Each number is 200 + 40 x the weight over its row's rms, rounded and kept within 0 to 999. Layers, rows and columns count from 0. The size before them is the row's rms in percent of the matrix's.

# up: layer 4 MLP up, 2048x512, rms 0.055, rows 926-978, columns 256-319
# down: layer 4 MLP down (transposed), 2048x512, rms 0.0835, rows 926-977, columns 256-319
up926,099,157,234,207,262,239,122,228,187,189,218,154,220,135,146,215,273,168,220,163,145,135,163,194,260,126,176,184,256,204,205,250,132,109,177,177,220,156,212,201,208,299,179,211,214,154,257,273,181,224,272,209,207,225,259,159,232,165,137,179,191,209,175,239,153
down926,099,197,231,201,219,167,142,189,144,190,79,212,204,169,159,196,154,156,157,156,153,241,189,272,155,229,153,295,160,213,181,299,224,210,135,184,205,247,206,267,175,204,204,153,289,226,214,194,188,191,251,180,231,152,150,152,205,246,195,120,235,155,156,187,236
up927,094,190,144,187,228,227,222,170,198,196,244,231,100,178,203,223,173,126,196,241,221,205,199,216,181,224,223,234,173,217,224,250,215,211,262,199,154,224,210,207,206,192,217,184,177,215,236,150,152,151,183,210,155,188,196,181,247,140,167,205,208,259,187,137,176
down927,098,182,279,193,183,121,225,225,179,178,156,214,136,153,209,197,202,162,180,207,124,216,215,198,152,266,155,152,178,185,178,143,210,171,150,193,205,191,183,188,228,189,171,217,202,195,186,207,206,265,129,203,173,252,125,220,177,216,170,187,179,213,254,189,242
up928,110,300,102,251,195,203,255,168,237,171,116,207,211,179,210,252,84,200,195,148,170,239,167,182,191,210,226,183,203,189,226,232,187,221,184,211,183,260,213,204,241,278,178,146,218,171,218,216,125,180,234,104,152,215,213,252,219,176,176,188,145,198,219,150,145
down928,120,314,143,241,163,141,206,230,126,165,179,124,126,203,138,182,139,275,213,185,194,220,191,219,244,216,154,201,168,204,189,203,183,201,170,184,232,250,249,197,227,190,189,202,234,226,190,224,191,274,179,153,178,132,243,254,236,185,215,170,173,159,264,189,171
up929,098,174,259,179,207,246,249,224,148,133,258,222,216,196,208,138,188,188,217,189,206,221,177,272,129,207,159,206,240,103,240,206,178,209,190,152,193,179,190,219,205,219,159,256,167,180,232,262,213,173,215,259,201,163,262,187,185,230,213,247,187,232,159,220,221
down929,100,250,174,227,192,207,216,260,161,231,160,240,212,214,209,218,98,164,270,226,198,220,258,219,203,207,131,155,203,271,231,204,146,192,160,204,216,187,221,125,151,202,160,235,200,191,196,227,194,182,147,222,163,246,172,199,206,189,144,171,234,207,234,168,193
up930,098,224,162,279,138,161,138,201,193,166,213,192,270,124,199,187,91,154,180,111,266,179,168,234,160,172,226,183,194,154,193,209,259,166,175,182,171,211,162,262,219,231,200,224,285,169,218,203,181,222,250,247,189,267,214,179,181,125,251,244,245,220,244,216,136
down930,095,179,249,192,188,233,213,147,257,153,141,183,192,162,251,112,215,188,208,196,236,187,184,160,180,205,235,167,212,180,195,173,122,229,168,261,193,194,214,221,258,195,157,204,224,232,177,207,203,219,194,166,178,202,253,232,127,213,185,197,192,166,260,185,162
up931,104,192,214,203,216,168,204,138,162,229,220,259,194,222,224,188,204,222,185,183,179,127,167,198,160,176,208,198,230,179,184,284,178,190,218,238,195,153,195,171,208,235,136,199,250,199,207,169,208,234,230,211,181,243,184,184,244,190,254,171,204,217,164,189,129
down931,101,199,196,188,187,151,80,130,141,213,233,203,192,225,196,196,223,235,187,175,162,156,195,195,246,188,184,220,148,166,234,216,189,220,177,157,275,212,192,250,203,252,238,224,220,195,157,209,240,184,147,227,203,187,121,197,178,201,195,222,177,159,218,162,197
up932,098,238,290,161,140,204,184,217,145,149,222,235,249,154,157,157,225,184,305,258,172,158,217,194,129,272,233,231,155,228,142,241,110,191,143,205,233,228,231,189,215,170,173,178,209,197,162,230,212,213,209,288,207,152,244,201,270,188,221,239,170,261,211,176,185
down932,093,147,137,275,221,126,167,204,145,182,192,228,228,161,226,179,296,217,288,231,186,181,165,174,206,167,171,140,198,156,242,150,241,203,217,131,273,168,185,200,174,195,226,188,198,176,207,141,223,215,222,152,266,148,251,202,151,183,162,216,164,268,234,291,148
up933,100,191,191,251,211,180,142,237,224,227,179,189,204,163,207,141,179,221,153,260,241,272,195,198,207,154,232,249,121,202,162,276,220,227,139,227,132,243,225,149,241,248,245,217,173,208,273,160,175,197,201,190,252,155,201,313,245,148,256,248,165,227,210,185,244
down933,103,214,184,124,172,191,266,207,208,206,275,263,230,140,237,256,208,198,213,221,153,171,267,226,134,110,293,231,214,227,164,231,180,167,201,207,182,261,184,223,211,160,279,231,242,157,179,210,259,179,181,194,247,197,226,162,188,210,293,176,196,101,206,201,104
up934,099,252,255,179,179,182,209,238,209,176,206,236,215,204,201,259,250,205,160,185,228,161,189,127,184,202,175,204,221,166,153,147,174,142,284,177,196,196,212,286,149,240,260,95,174,186,203,209,305,174,185,284,191,163,134,188,219,195,177,211,167,167,193,198,156
down934,107,218,238,155,139,238,230,216,197,147,214,311,195,206,204,151,207,119,243,146,224,194,213,232,171,173,176,239,272,106,173,180,267,154,126,214,226,229,200,167,231,246,175,170,220,166,209,171,268,88,259,146,164,264,241,252,191,210,255,158,162,242,248,234,218
up935,100,131,220,231,205,224,168,176,198,192,207,183,226,277,215,178,172,258,228,157,246,243,196,213,257,153,233,184,191,163,236,290,227,119,75,204,214,268,234,240,179,193,213,192,195,221,218,199,140,189,256,136,195,227,272,239,141,205,277,171,176,181,227,206,200
down935,101,255,254,175,186,199,229,188,163,205,197,230,205,168,166,181,279,212,169,186,262,231,177,279,269,111,173,123,204,216,198,198,192,157,223,190,207,184,292,226,197,232,226,171,175,175,189,194,202,280,243,141,182,237,201,220,172,184,246,136,166,179,199,247,185
up936,106,179,189,183,146,161,204,209,198,272,149,174,123,235,211,139,183,167,158,186,236,170,238,190,192,136,159,236,180,292,146,188,214,213,199,233,193,229,197,205,181,194,183,132,150,140,222,269,196,205,267,207,229,158,207,157,205,218,234,124,219,253,149,172,191
down936,117,163,223,246,169,126,176,230,209,177,228,131,183,188,209,121,225,227,240,171,170,196,310,174,153,225,129,173,210,201,181,221,121,237,259,236,232,162,221,210,175,210,172,257,173,214,214,171,166,283,206,237,167,121,162,218,205,161,199,209,244,195,144,265,225
up937,094,246,161,250,150,210,244,206,233,306,229,194,169,188,238,214,136,211,166,257,168,205,144,172,229,246,197,136,208,212,282,183,149,175,125,214,231,196,190,191,225,209,286,180,312,178,196,233,193,184,210,206,146,197,196,259,165,164,226,181,238,230,243,162,196
down937,104,202,229,170,137,233,194,214,237,182,217,197,224,237,258,164,203,179,172,173,204,236,168,140,221,249,296,268,205,193,267,176,221,208,169,209,253,188,269,251,208,193,135,171,171,180,180,208,265,217,184,224,269,232,213,234,198,224,188,141,153,225,214,170,180
up938,106,241,223,213,180,229,216,171,132,207,160,238,199,202,238,114,262,181,246,196,194,193,192,226,242,205,174,208,220,180,241,191,189,197,198,205,150,217,183,168,206,238,149,226,237,170,246,235,138,218,249,226,215,252,221,81,221,169,184,261,226,140,156,179,196
down938,101,163,229,200,225,255,220,130,168,215,171,214,150,168,236,195,209,209,173,242,244,200,267,226,161,133,165,208,208,167,181,215,242,274,202,205,250,227,211,225,175,165,211,251,283,226,228,191,192,243,185,217,130,252,218,187,241,192,163,165,177,233,125,201,196
up939,094,218,219,168,222,229,142,166,182,205,130,161,171,235,265,250,229,168,279,179,216,234,183,174,138,184,161,137,181,139,111,196,178,253,254,182,242,274,264,155,271,212,226,225,206,180,258,102,171,197,193,241,164,189,145,186,226,268,196,196,168,187,218,264,216
down939,100,154,141,243,197,218,251,247,219,193,239,221,208,218,252,269,203,218,286,244,194,149,213,209,164,168,146,171,224,236,260,170,193,164,165,235,269,225,191,204,230,170,110,146,153,197,166,205,230,233,163,229,296,156,165,204,195,242,205,188,199,240,210,174,165
up940,110,280,125,193,250,278,206,105,141,199,229,179,254,234,195,183,193,181,246,234,234,158,186,170,217,195,253,264,189,214,236,167,158,155,236,226,217,212,192,210,135,193,186,220,169,218,137,202,186,217,147,176,216,198,238,181,214,231,212,138,148,178,279,149,208
down940,112,281,212,237,214,226,193,118,127,201,194,219,176,215,253,238,211,233,201,199,195,222,202,154,234,147,246,140,169,202,185,151,171,230,161,194,222,218,191,228,186,134,176,189,187,296,189,182,187,181,88,179,225,228,162,180,251,173,271,195,185,238,194,204,240
up941,099,133,204,204,183,208,235,214,170,181,174,157,215,225,255,217,175,159,212,172,119,78,181,185,206,178,132,187,141,236,196,174,178,189,170,129,241,204,208,253,226,130,149,188,209,181,253,249,194,239,267,177,171,122,240,226,155,113,180,139,205,227,192,229,151
down941,094,232,120,195,170,230,138,157,171,251,219,227,219,214,239,179,167,244,158,168,175,138,212,268,166,117,174,153,152,146,127,188,141,178,281,145,230,217,200,139,154,189,245,226,128,222,164,227,209,226,283,158,206,295,227,218,153,158,251,212,196,228,278,194,243
up942,102,213,220,250,211,201,190,221,184,194,174,201,197,149,243,232,270,225,235,192,181,160,165,171,254,192,237,243,224,197,230,144,178,214,212,229,208,206,146,169,196,241,255,264,148,190,204,182,248,229,168,184,143,191,198,206,233,207,216,193,208,173,137,241,234
down942,101,219,199,182,185,245,218,250,171,201,99,213,199,175,288,142,225,162,178,180,217,162,210,189,174,188,185,242,133,176,245,138,243,198,216,173,182,260,221,146,200,170,226,177,222,224,244,140,116,191,244,197,226,161,226,136,219,174,153,113,131,182,279,210,250
up943,102,242,226,147,146,158,245,259,196,220,165,236,219,234,173,141,248,206,206,246,153,195,206,263,200,174,192,130,196,274,98,219,213,191,189,166,220,147,301,154,224,197,158,223,165,245,174,142,276,229,157,275,196,189,232,168,256,270,209,152,200,146,201,224,163
down943,100,173,250,109,147,208,206,226,245,202,123,167,199,279,157,87,191,141,162,234,209,168,222,169,144,186,161,209,170,185,124,211,116,207,198,224,188,100,189,232,194,228,212,239,232,189,187,96,181,158,242,230,221,231,168,221,241,213,134,216,118,160,167,155,150
up944,093,145,160,186,135,244,155,203,155,218,209,238,183,221,223,205,257,263,283,184,149,206,162,307,227,162,278,104,194,199,194,184,212,220,188,179,203,173,239,271,219,141,302,172,229,199,184,254,190,174,217,146,180,190,235,165,172,234,202,168,238,173,246,187,180
down944,094,188,179,257,167,185,184,176,164,141,199,208,196,172,172,170,235,191,204,189,210,229,130,115,158,178,216,220,231,200,192,210,155,244,172,251,209,218,179,161,208,205,201,225,177,162,133,117,185,187,144,180,220,168,231,243,219,157,209,208,175,178,199,215,221
up945,110,194,194,196,232,236,196,270,248,241,216,179,271,224,245,186,239,173,288,267,182,198,196,94,221,198,129,205,160,272,254,221,225,235,179,235,134,301,180,149,230,216,196,160,120,185,151,189,141,249,232,155,181,205,255,209,184,232,252,168,254,220,251,230,155
down945,103,241,107,176,201,232,189,159,191,143,209,211,222,159,184,218,247,219,238,176,184,254,139,197,178,247,164,286,191,229,229,250,181,195,237,168,166,213,213,187,142,233,160,218,178,137,131,191,171,136,213,250,266,264,281,200,251,201,238,203,194,159,176,178,224
up946,097,180,195,270,197,189,183,165,207,208,158,210,186,178,238,229,223,207,168,176,204,225,260,153,163,178,142,283,204,173,217,184,244,124,127,185,218,179,150,222,193,169,258,259,153,259,119,111,170,228,213,256,230,156,197,244,268,207,135,232,114,185,194,257,150
down946,095,184,153,212,198,166,219,241,138,236,187,222,189,129,211,147,176,267,167,145,263,211,148,237,153,155,111,175,185,245,199,168,154,234,176,208,181,182,176,226,183,212,127,213,220,183,219,160,253,156,204,176,213,187,226,218,150,168,192,189,166,195,244,231,229
up947,104,181,181,266,227,282,192,182,174,234,92,226,165,189,236,216,208,233,258,185,292,258,146,171,254,171,255,184,226,140,217,224,169,244,177,165,212,227,216,284,204,241,201,175,148,200,234,156,241,238,208,227,183,144,249,211,289,189,257,185,231,221,242,181,222
down947,098,200,196,185,164,185,201,205,229,232,193,182,204,225,203,239,251,224,143,194,189,184,223,203,147,161,205,232,179,148,178,201,147,139,250,207,129,154,144,131,197,224,181,187,244,228,206,201,179,244,204,186,171,144,117,203,223,303,207,146,116,158,241,191,196
up948,099,196,182,226,210,192,260,194,185,214,204,172,251,323,174,231,166,181,217,184,145,237,188,229,192,255,195,152,206,206,163,121,179,184,225,244,190,182,154,158,175,208,206,137,153,209,236,198,243,173,252,252,165,184,283,220,243,244,213,132,244,278,236,177,244
down948,094,138,241,128,151,245,190,164,135,236,273,169,248,167,160,163,192,217,248,119,307,219,202,177,145,194,158,180,179,243,213,231,219,230,177,229,194,143,277,224,214,125,193,192,213,216,229,174,201,190,182,203,215,238,228,180,231,248,144,165,207,155,209,257,190
up949,098,193,162,228,213,200,144,188,164,180,183,186,201,189,185,157,216,185,249,178,193,252,159,149,218,171,187,152,149,234,205,210,185,265,197,177,155,157,214,207,105,219,234,212,181,123,152,268,232,179,143,218,174,266,255,215,99,228,283,202,237,158,151,213,175
down949,098,177,264,210,94,222,159,118,148,201,242,258,251,216,175,193,163,198,161,182,162,163,267,212,211,214,144,156,158,206,144,165,166,237,246,186,85,195,159,178,149,163,208,245,204,134,207,122,238,206,208,219,139,250,120,238,220,174,235,257,186,189,198,275,214
up950,093,246,258,224,261,198,233,237,224,252,190,186,213,112,197,231,207,331,171,197,207,230,213,153,185,208,194,268,199,173,260,147,201,251,185,208,203,227,198,186,202,255,257,252,159,274,148,226,226,157,179,247,211,175,177,223,203,204,251,213,232,205,196,183,210
down950,103,243,273,210,207,185,158,170,243,142,200,191,245,157,146,181,237,219,194,171,261,189,180,145,217,183,269,245,236,200,150,187,223,143,187,190,153,103,186,196,223,165,237,230,151,184,107,229,135,177,281,225,153,190,168,141,174,159,204,217,255,195,208,122,174
up951,101,221,166,206,213,221,194,201,229,217,227,120,211,226,150,164,213,283,189,228,148,239,164,219,216,228,201,147,215,145,280,237,173,286,184,285,200,198,129,202,159,232,175,138,242,217,216,170,222,173,182,228,176,233,166,123,166,195,166,131,221,202,165,218,245
down951,097,223,243,123,216,101,146,226,213,199,196,218,60,258,148,214,190,151,126,164,137,226,209,188,182,173,170,185,226,197,102,189,194,147,192,189,181,194,258,221,229,213,209,178,139,143,203,217,283,158,144,219,199,220,178,163,213,210,109,190,213,206,182,161,211
up952,104,190,161,324,187,229,215,207,206,189,252,158,185,176,228,147,284,172,199,268,130,185,255,217,313,163,157,244,137,151,240,143,160,151,233,240,181,129,220,210,240,252,169,223,187,279,244,119,208,221,183,269,237,184,120,177,174,183,178,156,219,233,176,201,234
down952,106,195,203,234,204,191,235,228,270,167,190,185,249,130,187,165,273,166,185,238,187,239,275,203,132,168,199,213,205,187,172,183,236,174,181,222,212,217,203,184,257,182,205,187,165,187,210,237,202,181,190,262,234,159,140,234,189,223,172,224,231,179,142,138,237
up953,093,204,202,198,160,156,204,175,190,232,230,227,211,267,212,205,210,165,116,187,223,189,251,188,213,175,196,209,200,181,208,210,233,178,216,179,194,289,193,165,166,190,205,184,212,192,236,193,237,249,262,215,180,197,227,263,155,141,183,128,267,131,243,196,201
down953,095,271,189,231,195,158,216,222,213,263,197,210,197,206,191,164,228,212,153,250,185,212,198,214,223,206,212,201,163,186,195,220,205,187,211,174,162,227,257,224,188,177,200,208,240,200,221,209,215,158,193,146,185,210,67,172,194,232,129,202,210,121,237,205,159
up954,110,197,210,205,196,205,94,205,161,182,164,160,175,205,255,138,116,184,197,181,215,175,218,126,213,216,212,179,170,253,261,177,189,184,185,260,172,105,238,260,234,265,210,253,245,210,186,129,119,269,223,167,253,160,208,256,202,208,222,260,275,191,222,244,156
down954,103,184,167,225,174,154,159,245,251,181,214,134,217,144,209,154,209,181,159,279,214,180,205,173,199,249,187,224,167,188,192,166,146,235,275,163,233,166,218,181,165,181,181,246,174,284,195,189,198,236,199,171,190,188,151,231,138,163,133,249,246,193,211,160,129
up955,088,166,213,239,201,162,184,164,215,240,224,90,176,297,191,196,203,229,221,163,157,236,294,135,212,239,162,255,232,209,180,294,232,135,190,187,224,201,210,197,139,175,182,117,223,188,168,213,186,254,262,160,188,144,217,159,161,192,206,224,175,198,215,239,232
down955,095,166,237,158,159,176,223,189,131,237,154,192,111,201,168,228,214,212,200,215,232,164,223,170,166,225,200,82,185,216,212,110,161,240,247,264,222,159,273,227,181,149,235,254,186,148,195,230,229,187,177,143,214,232,200,175,128,214,199,146,232,255,204,188,204
up956,108,249,189,212,265,182,146,201,229,195,243,223,167,275,252,235,264,120,174,270,186,244,249,178,201,211,211,286,188,197,264,261,186,255,197,244,198,175,196,152,191,135,180,153,153,187,200,183,163,209,227,157,148,154,213,198,211,179,202,226,189,144,222,250,150
down956,098,232,248,208,188,169,192,228,172,81,160,255,180,164,216,249,195,140,158,163,166,235,122,176,211,229,238,219,152,181,198,216,139,211,192,157,169,156,180,182,277,186,217,204,152,190,208,203,245,181,205,166,151,217,145,188,227,182,251,150,154,149,168,178,219
up957,101,266,163,162,248,253,226,211,196,215,207,170,215,116,186,158,299,227,180,172,177,204,238,257,256,210,131,206,211,234,211,175,193,197,216,129,153,248,156,168,305,156,178,206,218,216,170,182,254,203,112,229,134,141,238,178,134,197,168,260,183,254,151,146,200
down957,099,198,263,166,258,262,194,159,183,208,203,205,156,216,171,226,194,278,253,175,190,175,225,230,219,229,237,155,272,192,211,137,198,168,141,179,252,227,230,223,162,232,236,173,195,154,233,191,212,161,231,148,213,222,139,134,184,191,190,230,207,140,184,165,168
up958,100,198,198,103,154,170,151,189,182,223,146,234,144,133,168,208,176,165,160,161,220,230,266,193,244,186,200,136,165,92,188,119,181,160,181,184,149,170,200,198,210,199,141,198,224,214,210,236,165,158,285,137,171,164,222,184,232,230,202,142,217,238,153,206,221
down958,099,217,208,217,204,172,278,262,253,250,176,245,138,130,151,153,163,205,236,129,266,168,161,158,294,163,257,202,251,216,200,149,145,209,218,214,147,248,193,221,251,165,192,118,239,161,139,195,235,197,192,178,203,157,190,246,208,222,181,191,117,250,267,235,164
up959,104,170,171,266,172,317,200,189,196,243,285,169,217,174,294,187,243,149,159,244,180,218,240,232,225,183,233,179,200,181,273,258,139,218,215,195,220,96,196,144,215,148,223,228,243,198,174,106,170,166,187,215,197,200,221,256,229,246,210,283,141,171,210,219,225
down959,105,137,208,221,165,243,203,189,199,166,266,231,189,221,215,167,136,175,248,175,252,222,168,213,167,237,181,156,276,227,250,132,205,105,217,159,169,255,162,221,153,192,143,165,215,186,202,210,216,149,154,245,209,223,190,114,188,129,238,219,208,138,180,180,226
up960,093,130,246,134,260,217,199,222,250,174,162,204,203,230,228,234,81,168,218,233,214,164,173,132,274,137,202,229,165,182,252,207,190,168,161,236,211,138,183,137,257,221,186,201,187,221,155,213,139,144,172,134,183,247,225,228,225,158,211,217,253,205,234,221,198
down960,093,255,204,203,228,254,184,260,167,224,232,186,208,200,217,203,153,237,247,165,197,206,193,199,146,199,201,96,239,243,234,216,174,166,177,201,217,227,147,268,216,170,122,146,219,202,161,121,168,211,228,139,218,116,173,243,272,189,113,211,172,190,216,233,233
up961,104,182,218,243,135,170,173,209,181,98,234,160,233,246,214,199,197,204,196,135,118,216,203,186,165,177,158,198,213,211,300,233,180,141,230,216,266,170,162,251,229,236,233,171,236,201,205,227,133,165,212,188,245,222,225,183,156,160,250,268,216,208,181,209,216
down961,101,220,240,153,220,294,217,184,168,181,195,168,139,226,218,147,170,174,172,185,256,200,189,197,217,207,181,205,260,240,210,167,121,238,216,201,164,254,164,183,132,207,189,215,125,228,252,166,191,171,137,198,240,133,198,191,268,171,122,160,122,241,239,143,231
up962,105,184,210,200,195,212,281,228,198,154,123,252,243,197,184,150,202,258,220,142,268,263,277,273,231,181,202,207,234,186,157,213,249,250,181,165,126,217,250,146,132,254,189,224,175,219,153,189,155,202,189,158,179,208,266,186,247,222,239,184,187,171,214,142,174
down962,106,224,251,179,75,146,180,168,198,204,212,232,220,209,166,186,219,182,232,173,149,146,204,257,198,185,184,117,164,182,209,237,160,144,152,158,184,211,292,152,209,195,202,261,241,100,168,143,187,201,177,232,147,136,211,169,260,227,246,207,177,224,125,180,163
up963,101,275,218,232,160,224,285,196,217,190,225,245,155,156,258,186,220,161,227,129,243,226,179,169,204,225,174,229,117,160,149,168,222,205,253,145,166,178,263,152,139,228,237,219,232,189,196,138,143,231,167,143,231,284,231,185,161,239,205,263,276,156,190,235,143
down963,111,174,206,158,211,215,211,212,223,181,253,294,223,165,160,237,205,198,205,144,201,272,171,221,232,267,192,210,227,147,203,247,242,232,262,192,240,187,218,129,250,195,145,183,243,242,221,208,124,187,136,220,124,140,176,242,190,158,209,244,159,154,191,215,188
up964,097,119,226,302,142,307,252,166,307,208,245,202,280,193,202,180,280,227,192,117,228,166,210,162,299,156,175,238,209,171,128,281,169,218,175,160,214,256,198,214,199,242,247,227,229,188,138,245,212,191,270,191,217,220,179,210,208,221,231,216,142,174,188,136,228
down964,098,191,249,174,183,163,193,210,209,238,241,223,181,187,216,203,201,108,176,208,212,150,215,237,178,150,204,221,167,245,271,177,218,216,190,128,189,155,174,171,271,165,283,234,313,224,126,193,175,209,256,190,143,256,230,244,310,158,246,175,284,239,240,230,197
up965,100,205,284,224,148,158,271,184,230,277,190,229,206,223,238,158,176,207,325,226,173,241,200,197,184,217,250,172,170,117,291,137,277,151,215,262,121,284,208,234,126,216,172,184,89,194,228,160,256,161,167,217,285,202,161,208,227,244,234,177,134,181,234,164,222
down965,099,185,184,150,198,186,189,237,256,200,167,267,201,240,247,217,183,181,183,134,189,238,190,171,166,209,297,55,118,226,192,209,243,179,214,203,118,223,201,269,186,135,143,270,185,226,225,145,246,125,206,217,200,212,261,218,168,243,219,239,217,262,214,181,195
up966,095,142,177,192,171,252,154,226,125,165,173,181,178,193,206,255,242,255,175,223,139,243,150,301,185,221,196,193,184,177,161,97,132,159,181,155,206,166,152,212,142,209,114,180,170,248,236,190,187,270,146,139,218,222,152,198,204,245,189,162,161,119,197,157,214
down966,095,225,199,195,234,243,122,166,213,240,193,213,304,181,237,225,290,191,194,176,230,188,135,191,219,258,203,203,206,221,207,212,185,186,185,240,151,164,195,224,161,226,205,195,92,203,177,187,189,210,100,205,189,216,185,189,151,254,182,228,225,196,205,223,213
up967,095,178,142,190,226,235,256,114,168,183,177,137,203,238,212,201,240,222,192,112,223,188,208,238,133,140,254,252,188,251,123,184,281,226,138,146,160,166,230,208,178,230,225,198,227,219,169,203,171,215,110,182,224,222,224,143,244,173,257,229,194,254,165,223,183
down967,106,129,186,209,152,220,243,153,151,210,188,229,212,124,171,223,182,118,228,115,189,138,271,249,222,247,253,162,206,188,199,155,160,214,203,186,207,150,162,216,194,156,180,177,142,235,177,148,265,250,148,246,188,232,245,205,236,274,186,202,276,181,122,193,182
up968,096,213,145,197,207,204,202,227,192,162,152,113,167,237,207,181,174,125,203,204,169,195,142,247,173,201,146,159,117,138,195,246,218,172,246,306,153,195,193,278,223,175,177,164,154,145,165,216,207,177,170,218,138,215,223,189,146,275,206,152,198,199,116,169,186
down968,105,147,295,223,243,218,202,226,229,204,211,210,228,241,210,204,208,176,204,188,203,205,244,181,135,151,176,148,154,201,228,272,154,208,175,200,156,225,195,208,126,142,184,216,173,187,153,217,151,173,234,193,243,153,159,238,119,192,130,222,275,96,199,149,164
up969,089,196,132,198,155,174,175,173,193,219,199,166,236,244,200,223,265,230,189,160,215,271,169,180,194,208,186,150,224,214,172,175,206,146,228,225,166,147,215,238,160,227,185,236,153,234,179,165,191,206,215,204,210,186,180,230,171,100,109,269,239,212,184,159,114
down969,092,218,216,199,203,207,156,184,195,214,248,189,197,247,197,164,167,155,174,180,187,102,169,223,214,184,211,224,254,143,223,224,227,189,206,186,219,252,210,148,180,167,270,207,229,178,156,186,236,242,152,204,211,219,203,143,198,259,274,133,165,134,225,211,246
up970,099,156,231,189,198,138,185,143,199,227,209,150,143,251,267,80,162,241,170,203,225,198,254,249,183,199,314,217,169,217,186,182,158,173,205,197,176,228,142,200,176,228,224,146,178,171,208,203,161,212,263,204,222,217,268,223,184,124,253,189,234,198,250,204,177
down970,101,167,180,220,201,127,176,127,198,229,305,247,259,224,203,119,188,196,167,226,238,211,216,220,192,212,235,129,238,243,271,217,141,190,196,170,212,199,174,177,198,187,289,209,147,227,236,237,155,162,183,220,205,264,206,224,219,184,133,195,217,194,189,184,217
up971,098,200,280,182,239,185,258,172,181,208,188,173,210,234,209,145,147,183,205,244,191,272,207,244,216,148,196,185,249,228,185,203,218,195,191,216,272,156,196,250,240,200,241,197,168,237,154,225,196,180,182,224,218,140,100,235,149,207,201,236,256,207,205,156,155
down971,100,220,161,191,159,151,261,202,183,118,170,145,158,140,238,161,203,193,159,130,202,191,242,176,218,154,274,202,180,247,233,165,207,151,240,188,140,221,182,181,213,226,148,216,168,249,176,191,125,201,213,208,223,239,172,228,182,213,251,223,250,176,153,242,154
up972,113,165,273,242,210,240,189,199,221,276,212,186,198,170,218,152,262,159,209,178,152,306,259,200,272,201,225,217,251,153,201,257,150,245,192,235,174,154,257,164,204,192,129,144,236,214,153,172,200,141,165,172,120,201,170,202,202,149,164,220,177,226,206,184,220
down972,105,189,187,211,211,249,181,226,296,264,171,202,138,149,169,198,234,150,183,194,187,239,210,203,237,194,154,219,163,147,138,183,221,188,171,142,183,243,210,242,200,142,214,198,196,127,186,201,143,196,166,181,98,227,199,254,218,148,235,281,167,185,168,170,264
up973,098,262,197,195,116,195,258,192,208,195,227,132,270,141,165,194,248,230,234,262,255,241,223,298,163,240,224,197,245,169,209,242,61,221,244,103,105,188,167,234,145,151,148,227,255,215,154,169,188,186,237,197,222,208,166,160,120,236,171,202,266,137,181,198,166
down973,098,148,158,210,212,154,156,224,198,244,293,216,228,225,155,219,213,157,210,187,195,216,230,186,194,207,182,176,217,166,173,174,167,248,199,183,206,153,213,172,246,121,165,152,137,176,143,200,147,248,249,159,229,199,205,150,237,158,249,153,225,225,190,268,208
up974,104,205,171,214,186,189,222,231,226,173,145,177,197,242,180,160,175,175,232,191,173,244,176,108,240,201,177,208,142,143,163,173,200,275,212,177,223,290,198,195,152,277,202,244,198,169,183,241,211,148,192,193,211,228,190,178,125,240,214,213,219,205,171,248,174
down974,108,238,207,216,132,245,220,237,266,142,166,245,188,189,157,152,153,153,245,169,190,236,209,161,230,239,171,165,149,111,217,228,220,179,189,205,267,233,253,237,226,259,200,191,161,241,209,156,199,169,177,190,228,229,195,212,92,150,211,177,254,175,96,224,188
up975,106,263,154,159,272,220,299,207,188,233,195,165,173,177,145,176,189,174,186,219,185,185,246,186,177,212,133,174,256,176,245,171,133,135,153,181,243,187,203,241,183,174,139,222,298,205,100,261,251,160,187,212,294,177,250,183,121,294,162,231,231,177,186,215,202
down975,099,218,163,201,166,142,170,197,204,179,189,204,277,213,136,204,227,140,89,226,182,218,188,133,120,206,252,286,185,207,227,246,224,225,172,175,270,166,267,173,154,194,167,265,243,197,188,258,197,166,242,159,181,182,243,246,220,225,187,114,221,231,174,245,148
up976,113,153,141,288,219,195,162,217,267,232,236,181,191,224,240,175,251,175,190,207,257,155,257,229,207,217,226,176,151,205,254,192,153,175,174,269,182,142,127,220,204,237,213,138,157,180,291,221,253,241,180,160,221,222,263,211,232,168,185,210,180,111,187,252,108
down976,114,199,147,213,207,164,161,271,204,231,247,220,186,154,228,189,227,165,264,202,281,226,176,222,229,239,169,194,157,197,235,131,184,164,141,173,186,166,218,240,119,159,181,176,164,102,255,150,209,224,258,208,202,227,183,161,131,207,216,162,155,214,182,175,195
up977,099,171,206,226,199,159,165,200,283,132,211,191,162,181,180,268,224,135,250,242,230,195,240,268,176,211,254,156,221,160,160,219,136,199,183,155,175,160,186,247,118,228,165,219,220,161,225,199,191,212,154,141,207,153,227,254,194,212,222,162,193,223,151,120,173
down977,092,213,124,232,238,145,194,227,257,146,188,205,166,250,240,251,146,138,188,213,145,233,210,209,250,275,218,234,202,187,229,151,197,218,232,157,158,188,281,233,200,210,240,238,206,185,224,155,208,177,149,131,166,204,211,277,172,217,289,172,203,185,174,214,245
up978,105,221,217,136,213,232,225,164,251,265,240,126,177,215,132,154,162,261,232,264,200,223,152,118,195,269,213,202,213,139,276,162,147,257,258,238,230,263,174,186,193,239,162,228,242,199,270,153,275,250,145,222,248,133,177,208,233,239,254,291,134,240,139,200,222